From a checkpoint of a small transformer trained on Wikipedia.
Training: a variant of Adam for these matrices, 318M tokens, 9711 steps.
Each number is 500 + 50 x the weight over its row's rms, rounded and kept within 0 to 999. Layers, rows and columns count from 0. Numbers have three digits each. The size before them is the row's rms in percent of the matrix's.

# q: layer 5 attention query, 192x192, rms 0.0938, rows 52-135, columns 32-63
# k: layer 5 attention key, 192x192, rms 0.0876, rows 52-135, columns 32-63
# v: layer 5 attention value, 192x192, rms 0.0705, rows 32-127, columns 32-63
# o: layer 5 attention output (transposed), 192x192, rms 0.0671, rows 32-127, columns 32-63
q52 086:544471499445378512449513535551522522443472517474448563408543433443522534551475564469604476544516
k52 091:545506437423440519492512612514521559479533558498456505462536519565527545470504507497528508535549
q53 089:454505570471523494492534569542591433536553443499518525459590441564520475456521545422547571422496
k53 088:419506517500501484459496468540488479530486394346497488481542499544540499529489431452443549460535
q54 085:435456527481535511490496572531504435544481504536470462564496553473530622538437518475489573529452
k54 089:414477522445509539486460544513454481482456420469486498580504490519566591595454408485518566505480
q55 080:598487478505409452400492450431533413523458575477565453527556531489514479496553518507509506488540
k55 081:602482556547510463437428456466558444481505528518505480512548440532487533516521462582493519465495
q56 080:510504454509679439392492411442645513537563463506484457514455552519640451407541530521505465485484
k56 083:502432493469637429418454468446553498536541500459431551548434412445522418519480550470519436471476
q57 086:539478497523507447477477555558523494521495495488462489420448573501434440495597497503500519534491
k57 090:462538533526498462428452530511497480546534504459565469439402519478479457484575620502530500546502
q58 085:417498499562372529573496533525478419483432452566564499472471484486514459467476524459440489510518
k58 088:405525506535409492544558519546442380459427452481605464497490511476583444460483512481484475477513
q59 075:538507531455449491499628533535461452463574448406600472466480452510498515485465425448546497491463
k59 078:517536578509514500546566500535429469467515485411591426526525507526460548530385422413492488496490
q60 086:513436578498485494517535544557410482524467463518551410446497413535430441430533506478481546420561
k60 087:468499604537534510478523474512376435523472492453585486471491453485495485460468531531448438469561
q61 091:530505553538535477564501628487423524429509450495436443486591579505532451574514461525598513564453
k61 092:513526576540473480526498584499499479448539424497457448451462503430567422528503475548527503558470
q62 084:567462541513499490504492447507477525534440465541510497561478517589521488517498622580458527444554
k62 088:614469531501479506527441450503516510538588531613442555564497501571453468494490540581445508495475
q63 083:538493505523509446522504430567507516568546453590513445523465496508456509511537479503440541542443
k63 087:460455452503465499530494458541481531497461505519528428506437523473546531483538497508458420491510
v32 093:521518583557551575484531506476491461438564493488448512420449483525501504564432506516461589468436
o32 090:494527482497532475480438408571443559482457529487559445539479499402486450415576508610555379510574
v33 092:516476503482508527567494488446450557550432538476481492490554454515503448559551569568481561517532
o33 087:544552504440536588468447471545548426433609456490458518514442518561497533521455472434470431461465
v34 091:494571511534524549433528453484442528513522513503493482614543552509626517404417452539406477516442
o34 087:492548504510388464529512641498491477575543472474521503393458508529458516534584561528602554476611
v35 094:459544510599448451567544515500429452622421481501519552479525470499543501413481479518479469524542
o35 089:540463443469484568403510511505526508473539510487515483504476458434425450613522530477535532554475
v36 089:534556461530504547454474469448561449551467496461457585494555492494540478526374511527513489481455
o36 083:491446550553523460546491502583404519512517438514493463503490470505498566504501522500453487522554
v37 101:460620455607558543535466485494391422530504490500502499553552470505456573467426502425528586418448
o37 096:462424572439500508470545496448585530466481452537544534406455483449549442471561555491455432567548
v38 100:446506522404544452500464536534513472455551424509511427524522515499480487468546482475484535484515
o38 093:537497488493532539539501492476580497560479516489474557484511531446490516551483476448450524552439
v39 088:509499548490458504456501466421480493528468494477592449557474506443521481429491421569469407509430
o39 079:479529481416499474482513511597523495446527529475502558516549528599468534527511522505481503445458
v40 099:475551526498521516532515540523451510532538483502501489484496513478477519570523433420496565618436
o40 096:502382463520472460464529436473546504507476531569510509496517402492451541511505531445515488481474
v41 090:386506511627492484452423513478519555549591523501502467561437409490494428507548549574557492460349
o41 089:484470486410577528488538516558485499457488497489573444464482535580552540467479482524480441534601
v42 097:443415484473456426501448519581501533462443427495388530522423490440460535629538537491480478525554
o42 092:539496476453486579536523455436527538458468561521584555525513513615540479436485439477499488458421
v43 092:465470448650600591432531469519502602542547413505446483545528573533404483523427496555552517510483
o43 090:469545433416456521592486611490516468452517482492549455441454546539577610540526458506454455522476
v44 093:549527537486552547474573516445439398528592487441514546498520517549386531468521509497553466477515
o44 086:414500442530488525551466502487560621505510549524471471555472456420574459505514475560450486489489
v45 097:492478466522503531533452501489519543593469514502491494597571487524488505485455538486518579424493
o45 095:472601571493439533443501485576510437413525470431488505408465460403518566523531506535450466522517
v46 096:490498499593563430467503540518505616597480537444525576512497473493417565559566483433553506523478
o46 092:541524545437525565537493498460550407445477502490483493488493478531502424429553575488449582453555
v47 100:538394434423434500486527504555563524487507524436488553519427520517515566531605534422579558554436
o47 097:486577505549525461477565520474463482497490476535490467483529464440523441441458483486495488433549
v48 097:449636479473476469508482513522604580374478518523482566470508494529385487400515457515552544454555
o48 086:515456464531514575470526477536374469586410506515529508481508477394558536513493522448478511489461
v49 092:502500515462453583544453499502462470471613601545523457517495473471427485489509512487478479472479
o49 088:523427445503486465540545446484560481488385447509484552442455537546576506474487497420533483474479
v50 087:503530577482449615457538540492439484538505373471490483465597466527519487564425513570429549463566
o50 088:484504437442586419557459529457471518463477566532501509543457463512522452537568441498584451527493
v51 093:531495462579527631467646476507589520554514446539455502540454519510578407502484515525510488358477
o51 087:468517511506508451487486529460364423473491475452465444514470443442491539506474424556469454447519
v52 098:486446500444488514515503501505421444514564581432532395477518600481355514523549473493482540535587
o52 091:523555465528453469540481512449529508487416448569442557483461474440609501520449484461599474509389
v53 091:456462510432538514436421482473554488530528491527475454547552497484484532505565495532475485415404
o53 088:520520498532447418654602519528396499519483468516517556514479547545477493508441515490523476550505
v54 092:574483601478501534486571489469409497467491465496547470544484559457464486531482547482493568468492
o54 089:450525497484451498611536494530553561473458474524418633480549455499458437511458493503470416541505
v55 095:492550404445484522489420409478486484569565471545474440519473523525562428463518481459505506507479
o55 089:500412537534505464521578512527579516557426505503526471474599487505533537508487470546469462463512
v56 099:506594520594495510506579548576503466511475565538535509514490476512387497510460411509515517475505
o56 093:481417498509570531397460466448503510513570469461478516512496476429562423559520523495494485530506
v57 094:509583583522506538485476592467445450541499496494622522536481424514524423531536429504555470495462
o57 089:486542460471425515468500469581535526528535525509402526438485486447466524509454517549457482492502
v58 094:497579516478534434528543499481520384462513527475510466514532489421510518479449546499452485589496
o58 096:501490474497455582469516446540463589494512540471484522426453480581505443561588572536547563518577
v59 087:495471504514540527454532587445487512530535427470523421495450434518555499499567537568496546494565
o59 081:524521446479472476550456468466512575430431613525497476513531537384468420502515481551516498570465
v60 099:545466505650526550399597452509440545522467520431469530503558419551505513469520554528487501407487
o60 096:407575501481543520584443551514493595455480495466569503515441524440474494517521446504446469490465
v61 094:378501577497520545498531442468556450502448553450572428467513421557447485393479473485427505473523
o61 093:606538439494410437470499590501555539442467502531470530479483532486572503552467527549575449488443
v62 096:410531487497528407527516520498560491539486497518477427436613495527481471495499561518465490446466
o62 093:539395477548399556479525495455416468473403528544539486565451490386492552550538472487563566493469
v63 096:411609612660549454491597496540484584545487509506497463430457477507512447432540406595469538526519
o63 088:556500474422453545481451559567543464447467565421491548465566486428423523553448536481502490518501
q64 091:452492467478484509478440516560544609476564541484432492520590574508497515546469444523417524593448
k64 093:494527402525546425470504576526549576512512480451365433488446527445519495532467498485493522588475
q65 101:518459478608515591449551415497506483540563449512503499566464463541590479477502514481517536466522
k65 103:488421536509499530478522423528507442517482444515519535495496484591541509527447555461486531501527
q66 107:516495565503553454539521504457504435471484481453473645563515468521529461502505530437501505459528
k66 110:440480540526502434497544423487530402529447498529554509600558449543526532542470483423508466490473
q67 107:490505478488488500563538505517512475400445565452532515412455579515514541505477464500527551621514
k67 102:456449526538356572520456480547487485469568545585523480449530445444436518500529534538532599584498
q68 101:502527550571507442471407481497479466573557475556390495621534521503444571546450514534466364519476
k68 099:559500553567477469498485509432435461452555492504381485525580483481520558560509459536453508504464
q69 100:531486463521543524559594462447466507559470491531487548550475500532486439498543494460457487540539
k69 097:489494464457556475481492481434525551505459422517538544500480537626455542481513458453447421551440
q70 106:533513490441486515372466465377517495475462521529493500508570441562474479465496453616454594508479
k70 105:571458460433505472453494489484551572504437471473482525503446476530473462433537536548427553516529
q71 109:448386498503461570448577594659503446525458521436459529462450483503483549538464491421506573453495
k71 106:384454466544473496457535581577478410638413410412536479556460552463530587602445526431448536503534
q72 098:528462555410452416448498492558477457522474520455421454503534545442533596542473546483593569544442
k72 096:485449488482519467420472444575461474470565531547534475532543551408535577487466515498553615542509
q73 107:547554531440513461480480416471566539490488557525526498469575432461410556546402504543472467476525
k73 100:535496565453458524487458412488551508466567541657543518544615410465461492504510471565476494479504
q74 102:526466529507430376534518469500519483523481511463444443534442525491517512435534527535490476529489
k74 107:522494497461443517572466537432500465427548497547451422543496515628551501506552511464535537512474
q75 113:509459511601566442459539588506432477537514486471472502637445422531489446532464452445485457366507
k75 110:502400510531521506493477532522472495526502555516481439593514419497504552576493448485499421412464
q76 103:475431580495472580453510502420457616441494580462541507455476470459588432510575495538536549531551
k76 104:486453533528490515487552572441469510507524584458526497449483522449507466441529523502524598475497
q77 104:476539568482503498415491440448527534572563458519497567446444542514531524501471619554575440527444
k77 102:516469547511501564537519451442566547512600452566467569419486490539496483470492518498452527531491
q78 092:539576493428538516567507570457455442402474434390486479500474570513562536541495493330544454478450
k78 094:479427522451434556554539483510494400391478425595563474549503481465546559499504454448543505438446
q79 105:520494463495392597505488462496577474593529553502517540487624470540425521598491597499464507401475
k79 110:552556459469465485490480526526490509572512430466531504540590528517479531533489570434477457368478
q80 104:524528444475521488490536665481515487541438485472505521606568548486525496524550556470528545431435
k80 105:489583536509507474477527621501490496520420481495532525527518516403511500553554511484450512444449
q81 098:564514403535365535494530521543467424441527493471452422433470506493468463512564565469491474453489
k81 098:498438425513399508464551399584481497466508433492504500507530435626422539460548612533468418531544
q82 093:544435439493492467483567543456466473472477544449490501470550499456537492531507546502443566439503
k82 098:513536468508446426472486524534474517558475572567503487490534489466469589497527570548473593433484
q83 100:544502490451507498420457543516479509471532514473504457455574529434530500540526425517526542460468
k83 100:558470469483458461449471498519550503473468456473481468543538502452510539477476395519570583505462
q84 106:467399560507522417503522495501554395539382492466509473606521472533564494509424553482441488524534
k84 106:427462541528587483533518504484468437514444446449504456648491484528609538510428533524448474518536
q85 105:468476445495504468334534486464507412581542491438540473514518524426515472573499531458520475583485
k85 108:416495454507534509422494492464493450533538540427615530514404508441529471507486517463540465519507
q86 129:508559453530432583482503507501535568473548458465445492510545530484480496529524509502539537502460
k86 120:531551517522455477485493504523557532555557501467404571478466510419528506523479546545520529515513
q87 101:537557512504459520382399449449451501437619468497521438570488489423552522559620521518575505444464
k87 099:615527489571420554467409443462478491446613527547535469510535432505540497478608489497612530470507
q88 113:459442571485474539535594582449554624423498569466540541460520430502496450492532417448503538474419
k88 103:506485527480543480489551562491463513549460484368510550469506526516473521509460471451511476565441
q89 103:560371570482418573576585464570451535523541520497538477560521416565462460475553525502396514434554
k89 106:479483559453445482496523483521504468529572559539474514619522508555457507471498490456380489455556
q90 101:462514506466452520532558540509546506505482501490505499504640569425486588547554552547542492553486
k90 101:406508483488449481504490594509524487510401461474561526435591557367478512519508505497622504528451
q91 106:483437545523496491496489515507556602528485432550495500411528466484462441467575449501403422436543
k91 105:445467546511566456491548538458553588509546465443463536507507500497418462502498525467421442508523
q92 094:480591429522398498407517564561516421559510548435506494439485502458425608501588514506471536469555
k92 096:452438401474385565493517493520518420457451535505532458496483470497461565497610488541471516494567
q93 101:487468450491488463408484520486544497631561507511502502522430489517486467521570486545467547520513
k93 104:558519477440462526433533443504522489465513505546533462482490613679481526514547495527518475515460
q94 101:524570549561500460637514528494573523535433504564529459502568488495526443427455485502419446511460
k94 097:451569575485539464583510598537539482494385437477526545457552517463556494444475492453429425547474
q95 099:487491564480426495500397521392547518522580535521493468432455514549498529479527527591468503555544
k95 103:520552513475445526517516494429509507446470482533518452411484548621504554462511504527584480515556
v64 095:524469501382471565533421527411579519523420386487502565496563491464455495517490495410509515556490
o64 101:547439532509482466568559454464511539502571488565494595582453528493548524502508416510505534503457
v65 108:483476474622486579482494523473500525497476439477458498547575533524511520543526402480554442432548
o65 116:501560462328513507508589484512560594448564401489515498504490415549467457510506447500485511485528
v66 110:508469523494495478442474498537384492515665463499519512537491488523603520462478488491506504480557
o66 121:438504500508506516574499439454554503515471416532665497444504522459467486420506497550444498509528
v67 110:523453557517501490491559547495445608440528458516523494592443508515474541490478571503467435511420
o67 110:500451493424582558483536533471517500506490640487525453505517536505443513497515498529529558540399
v68 113:507574473561610440409430529533556443440529488471431495407524544451607392490424517453549428473521
o68 118:455478497522479560518535518596445490503429476412527478491520521439443572425467381511477540463513
v69 105:551484488441568466502393515510558442511557496524514528500480456521508540471502627486516569387544
o69 114:463565419523423473550515480511478543530354564588485497470571507427576420396483528483464398524450
v70 109:469422542547471509525517371433535603446473612484493589506530643485456517559522495443480506566463
o70 113:442512572507541505505461562498473541543450411482571520505561483601440488476489511552449499543635
v71 100:454442441437531513531527517499536472465497451463499507453587478495532422493488557515568530462534
o71 101:491602513559489439461496488497445406457502453541521537469523552437511540517447494467488502486433
v72 106:435472486508485428697439517469474493505462521505547472514597516483459608438462440416428474524583
o72 108:570510472436526565438476523429575533590465545485493605466471442537476563560496538461529510400488
v73 113:530432456438537455500576449520481516527513461501448583544545466567476474542553490468520467445423
o73 107:508490512584509525516541544509440459538502554520536450484512583553517447493434489427480496466580
v74 096:556470576532428570537565560502502463369564489562524456444513525565437472599484512469575470525511
o74 093:400444530514621471595537459441459439507426499510505472587457497401505435482423441485459443506504
v75 108:497571539479585446442492476592494505420512429478509500538532447542514587565534368509504451473434
o75 109:514460510457482530523600434506513503529569461510581548484495409468539424430467495585466506523537
v76 112:458503446495470359498479520411598580464520521498530551510550551461554475478515444550554561481566
o76 118:480477598474524542663591513424443465453438601537506535517447505481510484579515497442475488491540
v77 103:523559522403569540487517512547451555451534474502452421608501553453564445490456484528445407627532
o77 103:451491520522469487536510497489487421567492606482469507452529465546518491518497548545518450496546
v78 105:506482545378485508508525550506499512467411496490472501503561464457490553537485585480492440591480
o78 108:463511510528591478400488437480473504612573493451541546477490580547454522628495550485511482455469
v79 107:622453523532540427472420505575492527418446531553539485497525425561457412615483494516536426479500
o79 111:436462550518460531568523415516480610423474457554444548412479442478544423439551567429496521539532
v80 107:480622495567615571512414491380439463546458452467500550604455512517511441501555496481480521438488
o80 108:431515601481422528486481541554643450452482468485527448421522533419457509470415537488540496512557
v81 104:596365495525557535494596551500482529475490444506530525475454496567566482574540536526536492396513
o81 107:461481458513530572467515447539445490484492525566508446432448475351414572562477474473558433474540
v82 109:528446484506495524464484517447547538487553414477497461436504453494468544494514447530449556622592
o82 115:499488547586548483467537455575501565495565467550520466450526550406466551484478490420509502594462
v83 115:453515407446543520499510490425537433568524448578510490431407535455419507575540529528545576533460
o83 123:491463512559439511543522449586492545564407512534407517535566528545499525457540502460430542509450
v84 104:465546486527503505544451461493472554461517607525510494533487488501563512504637517535504487453552
o84 109:473571464515542419488481447508548501548381493490381424492476511510473432419532457557428509486540
v85 113:479518519488504401444560464554518527480479594436523455543581490514509529512452426514461492513628
o85 113:475467517516502560517474513398488570448546618531563515486467524435494532569542510557550552497551
v86 104:476536519604456453410564418506495461529496607564493525536489587488515511533532491552518521497455
o86 109:551570449466543528442494454565463525512480503468527512502508459501538458444506509639477527528624
v87 111:449454482616561535506596540644584501495511556548483506461527506565396527534596488540434474430517
o87 104:520492444450582552438550478467523620458468485444502559542479522432598473543490519586578576468451
v88 108:489549521507563463429569555495546460566480495430462466488547446502550490576571548467553542501508
o88 109:530548531395471480498512470500423493440518411473545601555432552518567500427526490475632408450599
v89 112:493521448483490515526547501533526432503502489459543519457542590475476491576472592409556519466451
o89 109:447440502531532565457548519425479460493431473483602415535424474557522483494552438444492581488506
v90 119:484452608455522510515474608520512495534530490567444604522477480399510572478546451513481518463532
o90 128:473595533476467447554464415447555491433559487399484532607516514618559401413496491513519494565517
v91 111:495507488562523521499516485514413475544535490533540499532528493527439407507475487529579520402473
o91 113:483499445465449453543532450511593469462507537467476459474439453478522538571489453526542514582458
v92 113:502546439508564440422527504445505489414505516582480479570511457579466436425535455553494437470482
o92 118:470552460524536526504518451535441382502482431488460496443506482464496473548505574487459507512426
v93 108:465435482485541496457378466540605554454504488526460545478381552508497509477612520560482489536550
o93 113:533525488545538526501526569495508458483466437461519515565537534373576459517466424518441531484461
v94 101:453466473560437446584434513493421612534482513482548517467486504461465498435535446494508533541476
o94 108:540513494512473358636496489523504630502467551464523492509553528622452550509496527487543578528465
v95 105:492510565505506542465441426361514510534519493547536486494536398538625515485512478427527516445527
o95 103:481486595460415522497473476560520451502529456447493483485450475516502572482490508446461401554632
q96 108:477430432487518506503551524503518483457581557455540536535453554460550465505527360485551533615455
k96 108:343476498505437526453477527508488522520509485486549533500518537434526465485520477437591543597518
q97 084:479561539513378547501530538454485496493460543443499483465538560441462552561521512512574446490438
k97 083:506540486561545467490538524544572516523541550378407465447575511505439472573449543458507574547526
q98 098:532541551425479497578506490453545472383514543423548514526559481519411579589510493489495463482396
k98 106:455557544568459445484563508557616462463523558518540488503570453536480554544482534512421493500448
q99 093:578464486538567514615479507476430596483594538570459441516480545494560447595526380482454488475469
k99 100:472479543561534517489538609435390575545532551444537497528501452420534488483511472494520444462448
q100 109:443470428548463497500479584459458530547597556530457477594529531471604397408593482446490487479543
k100 100:473483469567539517542504515509425547543477485500506450504432578451570479512538542484609484533542
q101 105:412557448486543463556545539479548465501461578507526467606561450504376562502467505439439505432429
k101 103:435468468542430496530474476558548499517462487522496507503512494508512565544471492546482475529503
q102 093:524573469508473486555407508560607534540425481517536486476494596572545523459508511562577593528504
k102 095:551536467501492505580455468472504526422486454424449495535482478529477504461469516432537601543551
q103 099:479509509583510490424494488385392462545482503521504548434512468557469435496482506516439463530560
k103 098:554528455405536495565569420426463517529450562537473504449471396452497507447601568538461528442523
q104 105:411490549489552506519450505473500471558548540450585449534503463484560538454541419451596472533569
k104 100:492478535498497487536522535489501471506469545517493523533511521541523451498483500452479537497458
q105 111:487600418470480518472486597556593525463535508467534439480528544425447506521458477521497473445445
k105 108:555553472570510514476489541458545555532542465461461490552520556482451553536437454491560448522408
q106 088:519472534539529496536480517482448479438442564536528465385410554481512471475528543499517591593481
k106 088:492479524460469595490433440456434535484471493484522478429493464498527479482559464530556442561491
q107 092:507553490404576539504444521484495502486442469419538482495509614462500516535474510445468484595440
k107 098:526504430459610505525399429632534489445509446457431471582527525401535402514457496499484556533438
q108 092:630495586484506576562472465445451476459463479506585503434507494472577530477435522434536494511452
k108 095:555509502445529518438487489542464505524503544430521528528529479583480501563515499485544512504518
q109 090:498494541529459501439587401494536467482448465446606519413403463544468547513444562528586533423621
k109 093:544514508439515518498495498491548502505499533521516493497528476551501536479460532517454547509494
q110 112:486487502547452565489492415518483515473544533507437533511492486519457492513500401515420434557507
k110 113:521502583462446456448544482515594545536512575515418564476517398438424555459484512562377552518472
q111 098:456561565548576545498469451429464538431460509497428445554485416524502377383478502593474505467610
k111 098:463480604481469436520562490496473488513500466588440445500439478469576563543518480456459456445534
q112 090:429526529516516492545490568492468534518515484488485428554555454525527468430517498487541482453544
k112 096:457474490543531408503523576488472450486562519503423500586430516413515407424515582466520590519528
q113 089:501612496473362542471457447532522459484455461472576500422515597457500587531513549542530485549443
k113 091:548553495465539471474473507508537503539493500426472524441542522628459464539476511512487537520492
q114 117:594482458501555477521464506513538464538449502559470471558496384555505577520469540524416502409424
k114 120:538487523478530516550480520472469458509458455515541494533473486450560490516432624452428416435556
q115 091:488565489544505549436384473524437496452605563471551447439535537424537506426556498427651458506537
k115 091:551517500496542530396562485499521589473507577434442483441490550601517433467517539542520509530492
q116 097:420484580558461529562577442497502523526489498439489533481488466516507545469471582563500392533532
k116 103:473497476519560453591559494516490521520581509566394537540468457541484481474382535574409439562516
q117 097:498456413473547531567503466534526527598497531554512499525569476525475531550473510497471529435500
k117 103:501469567576510522468468528494501397514546555520641539578484517560510547553517506541465382453536
q118 097:504495548512579532466498455455491461540524562518578509446491518481553465444530468526512324535517
k118 100:470495611464558467486516507489501541542447609509574589541498447439494536412456492571419435519428
q119 088:532447446493577414534505525489598469559473494538497437498496529506518472572517551512460500526485
k119 091:482442383481457563509431508530491443528450472519571470502535530567543551459543443475545487488435
q120 079:512465552542505524527539536379504526563460518523450485520569489517535596531561455467487533534427
k120 085:474474494537478552546461475521492459546526495556563482520527496454556420482528499443534467529483
q121 101:440494478533563495461434504464560496483515481479554554475537589451548464485487471498562451537554
k121 105:415442491464595514526534513483562532503439433512497490514468464424489522432560502517534521623441
q122 117:475572502583496472532516612476512508455564520482443414604592441505509496568485440456504475360451
k122 105:515498464567499509534547524502450460490461484509505455479527455518537476522536501488468475470531
q123 082:487474507475524493511587561572440559464463521450428476507429447611514446505499494426469533488507
k123 086:465476485480479592446482473562474540431558478558488566517486473511469522460501469497517467398463
q124 090:550524463470466499411465454591482463526512410471583487426523461494453545464498522541532511517493
k124 093:504559447544566447442505431482537483501500437422468534426479491551487475430504522515525556535512
q125 096:469505475616560440458552590491440572552517553548423508540503481449512487466442471559409483484535
k125 095:481443468546458492524551523464407546473461456550551508497471528403499503519511488489542429527541
q126 089:457392529510505483523524492540451535544469435512381505477470516468486477514512465526414528573478
k126 090:411426492566517528510538433504395462479506474532493446523469522533498499474477479527545422520516
q127 101:548547540444484521467551553538520585534497583532447504504557474513503505492535502459442559435543
k127 112:566542572481493473466457522527475515399562510541486477530569482531472440532525450552515422374475
v96 094:479543490447477596510508442460512502589507498498504482535483378509461553476605496516558500487586
o96 094:588473539522533425459514510551437429543445457556422453515479508558478441536466474437467456460539
v97 103:545499549474617433529474488554490443492600495512467488503506476498529553490532454495551503505458
o97 099:586455451503504576505458468536473524432481523512544519465482458377530430493498517485536535522515
v98 110:541416487514473569555553513598473510503418396490488501514609469452489475577460495542515530564485
o98 103:521583486489518449504390490483526459490445527470486460536470524614531518457438506511497508498463
v99 103:508532548501581544486617454581491577422423521475457533480539469528520483487505549500508509511428
o99 101:465500521552414486488519490467552424505492471449446459525529470501458560534538503617439641373541
v100 091:521486638492603535477431582540508487504522420529446451534473491441508512510554448460467574436487
o100 089:488487505487479520512518571457500551475551529537468543422526545470421488453474528612526517588480
v101 107:459487501502547502513480560385523546454567512508574507500357515513501441555554518487513424509492
o101 101:570407510582520538426573474532427452525471463476530595435452541422471465447502496507532468563504
v102 103:553471502564517577492481493472453525474469485480575491466530523490486485511553486429460484504328
o102 103:532485471530524473522481484468498473476445532445531457479504430536512548485527516489576560432521
v103 124:518533529443608538476377497452505477459535559496529451526459566497486506443536457459561509489603
o103 114:559407482564414525472527546487405507504456454473491531361492511489467511572506511483512528599432
v104 095:454522500496501459484394565517593575446584393502561453519463549485446452436466430455473466462497
o104 098:466390482506564557417538562504455490530382521497526470398513483473586511494525510538482477564484
v105 099:541540541517481489480571444546483502446534455506518410563481532456424485539459470518600472551582
o105 095:498540492555536526470458606490525411567435467478529457505521530548568505576458450525506437492442
v106 114:484520520411553551557487505436462518453499531495624477465526562506387556509465488492521477517449
o106 114:516453482580461511448536432512429444480544475451549550396399574493521466427497526433595518622522
v107 098:426484436476512464465491489541493403460507492518503590442513430515551487522482514513497538616449
o107 100:573566528483438556386469545544551540470497564526502482442489484502427502481481488538514497418565
v108 096:474564529366587500451477394476516430498525512485503442652494421476536476510474497494483472417531
o108 093:543435548553533460482550578480471499489432425542516563428528563463518484463506520566492435544486
v109 105:507457517528537445499471500615552484575553467481491545455607521482492547464468558548588554486502
o109 104:496601457449515495628506446537593546506457496512518452624508475512554539516522533479519502476500
v110 106:497471550444453494473460607435522451549540414485468510443515506527466554565469471494604504537456
o110 102:460566396582487497540568467547573463455555533448590575507480501443506519517529560398531486441432
v111 097:473464493555396568479467458535554506591461493512586421588531508536427520426535477484540550494495
o111 101:436454446466522497498485560527422493519455433536358452463525484481493479495439492480457453573457
v112 096:469438444583470509478473557369537535538496455474552503460511513517471539592466503446513554505527
o112 092:482575456395456492452512531619463476581478497454596477466483460607520518466529511476499500495536
v113 101:425473466560545475542435536553500449459579399587504470485468497536402525569496414474578558473555
o113 092:520520496490490546421492539520488511545441509474503509397468523383509491487448489467501512530416
v114 109:458526490523408442663504599449488527403459534498498482542474519493426592532533462533513587467469
o114 110:450460548450491544518484484469462453461490439524497461491531485489510492407493402373456439525434
v115 104:472493426490522528618411533487412532428532541500559558540475485495606577531487511488517441453478
o115 107:534458502477528514461503491564480457468445537417505438395440498577455481444494478398515575535551
v116 110:479474489543466514505469589496601527563527443544491541507467438487467540495495513496486455541427
o116 109:520506549498481505452481454496469502480476588474502452566600397437458509443514451558482491431471
v117 107:514523468528383444568436507485491613590477549528524509519533475508582561583522501539468444475626
o117 105:508442437425458536400523517519511465529421490465458502562506545501517455528501527509490509516446
v118 089:466544588496461424511485481584520526480541477516489498565449509507489503513517505525450510514466
o118 095:460470510518545527505486549513498492527508522506486559511516516476503467441477482515450444552521
v119 103:455522559458533419440565408464511459535512424490509451601477481464494527547489450475522441423492
o119 102:473505520564518517458527535433476472510525463564520523480558520411505466493430543631451438516432
v120 101:517509548478376633549494501553455468535490542521521535514539462486508443463464524525535507541523
o120 097:534439440485586530514474422548481532422471506459444429501440510576503540456502501465420500507485
v121 099:537483466458514530464443513430492463462535581496536575455491438523578569592525490526488529483626
o121 098:468502454517478530481512432486512517528554519531517474525485482451484500504594523462533528415496
v122 113:518500531414596532477563502556461594568494421510535622550500511475518549551469475402451466497380
o122 113:502495507547573430460455461526475495431542499477543507372482485513493534437443586493523548599567
v123 099:509474470572473500585485510482536465506555499508383535524465461528512569565556518529470521588552
o123 097:512459509451442552485528594506414514495428478498586507488490488499538393445514433437479509496568
v124 102:524522554453511506494497558475484526547471458510618485498495590482438489419487548434538421528482
o124 106:524486441560545461422533414555456460507531535485508519436449471541509564522460517463517537593478
v125 105:543523524534522456526420482513515479555570464571434485572444575499483566495531453473445478506461
o125 093:513417514519501529441532513462422511515468505514543530429484467429533451456481509486561488531553
v126 107:479516516509378618454449551497571524597446478473507501504503454480530440436483592527502505550483
o126 108:465498510503617494541532459594512557482532497494478490542521587550517517504530428415507438498476
v127 115:425450572567604528577509529544505491508581478496403485518503390511469636378499440487524519499444
o127 113:522487485420468523558459503455539484435425513482559457466581460521468511522498417503511524442426
q128 085:509514553473424475461573550477510534555462514461476494541455492464553445478497509487443440559490
k128 089:488612542547437525541540412528573453525476495509512529515521486515527571459539484529526418568530
q129 082:401413544612501465435421502604434459538459365539491402534565439503454427496580502607494516509573
k129 080:497457462607429541439539530483488466515502487411465464568528523446613518477445560572476440550523
q130 075:460407468620486499411479582551448540496513429514470389458508466495445400463567500550495483523488
k130 082:553512480629495522477482565518493540508520412425422410538509475517505456444399517524445484529501
q131 092:500517557422434514477469411579582475489519520478501611490500466482527558485509493505545516489469
k131 086:419534491474470504560535434527534512483561556463574554557463471465470519466518503469519489556415
q132 082:577544509445531471493468499470533458557575506553462627517557483510497596577403508449570469518513
k132 085:498580496429560436536519445542548454556542529477476532409449562413508518535504478411548409459506
q133 093:481437498577543485360469489521480440461457596457467452454511487410522576442477557521492554555485
k133 093:553510517571498534510504604437528440491458381478518489506464533581492535479463498508450617560478
q134 092:527481487502492545571469486455528496449431480478447409522456520521536444478481518422560501632458
k134 094:566517455496518455599495532445545489394512445456529514388481554648598460487478506404575585564537
q135 082:562422547453504507424481582531475407579479564473543583481528531520539536549450501459545491509533
k135 083:453455564544479442481526470518409366488479601429578501458515540415542518542478499442557495488479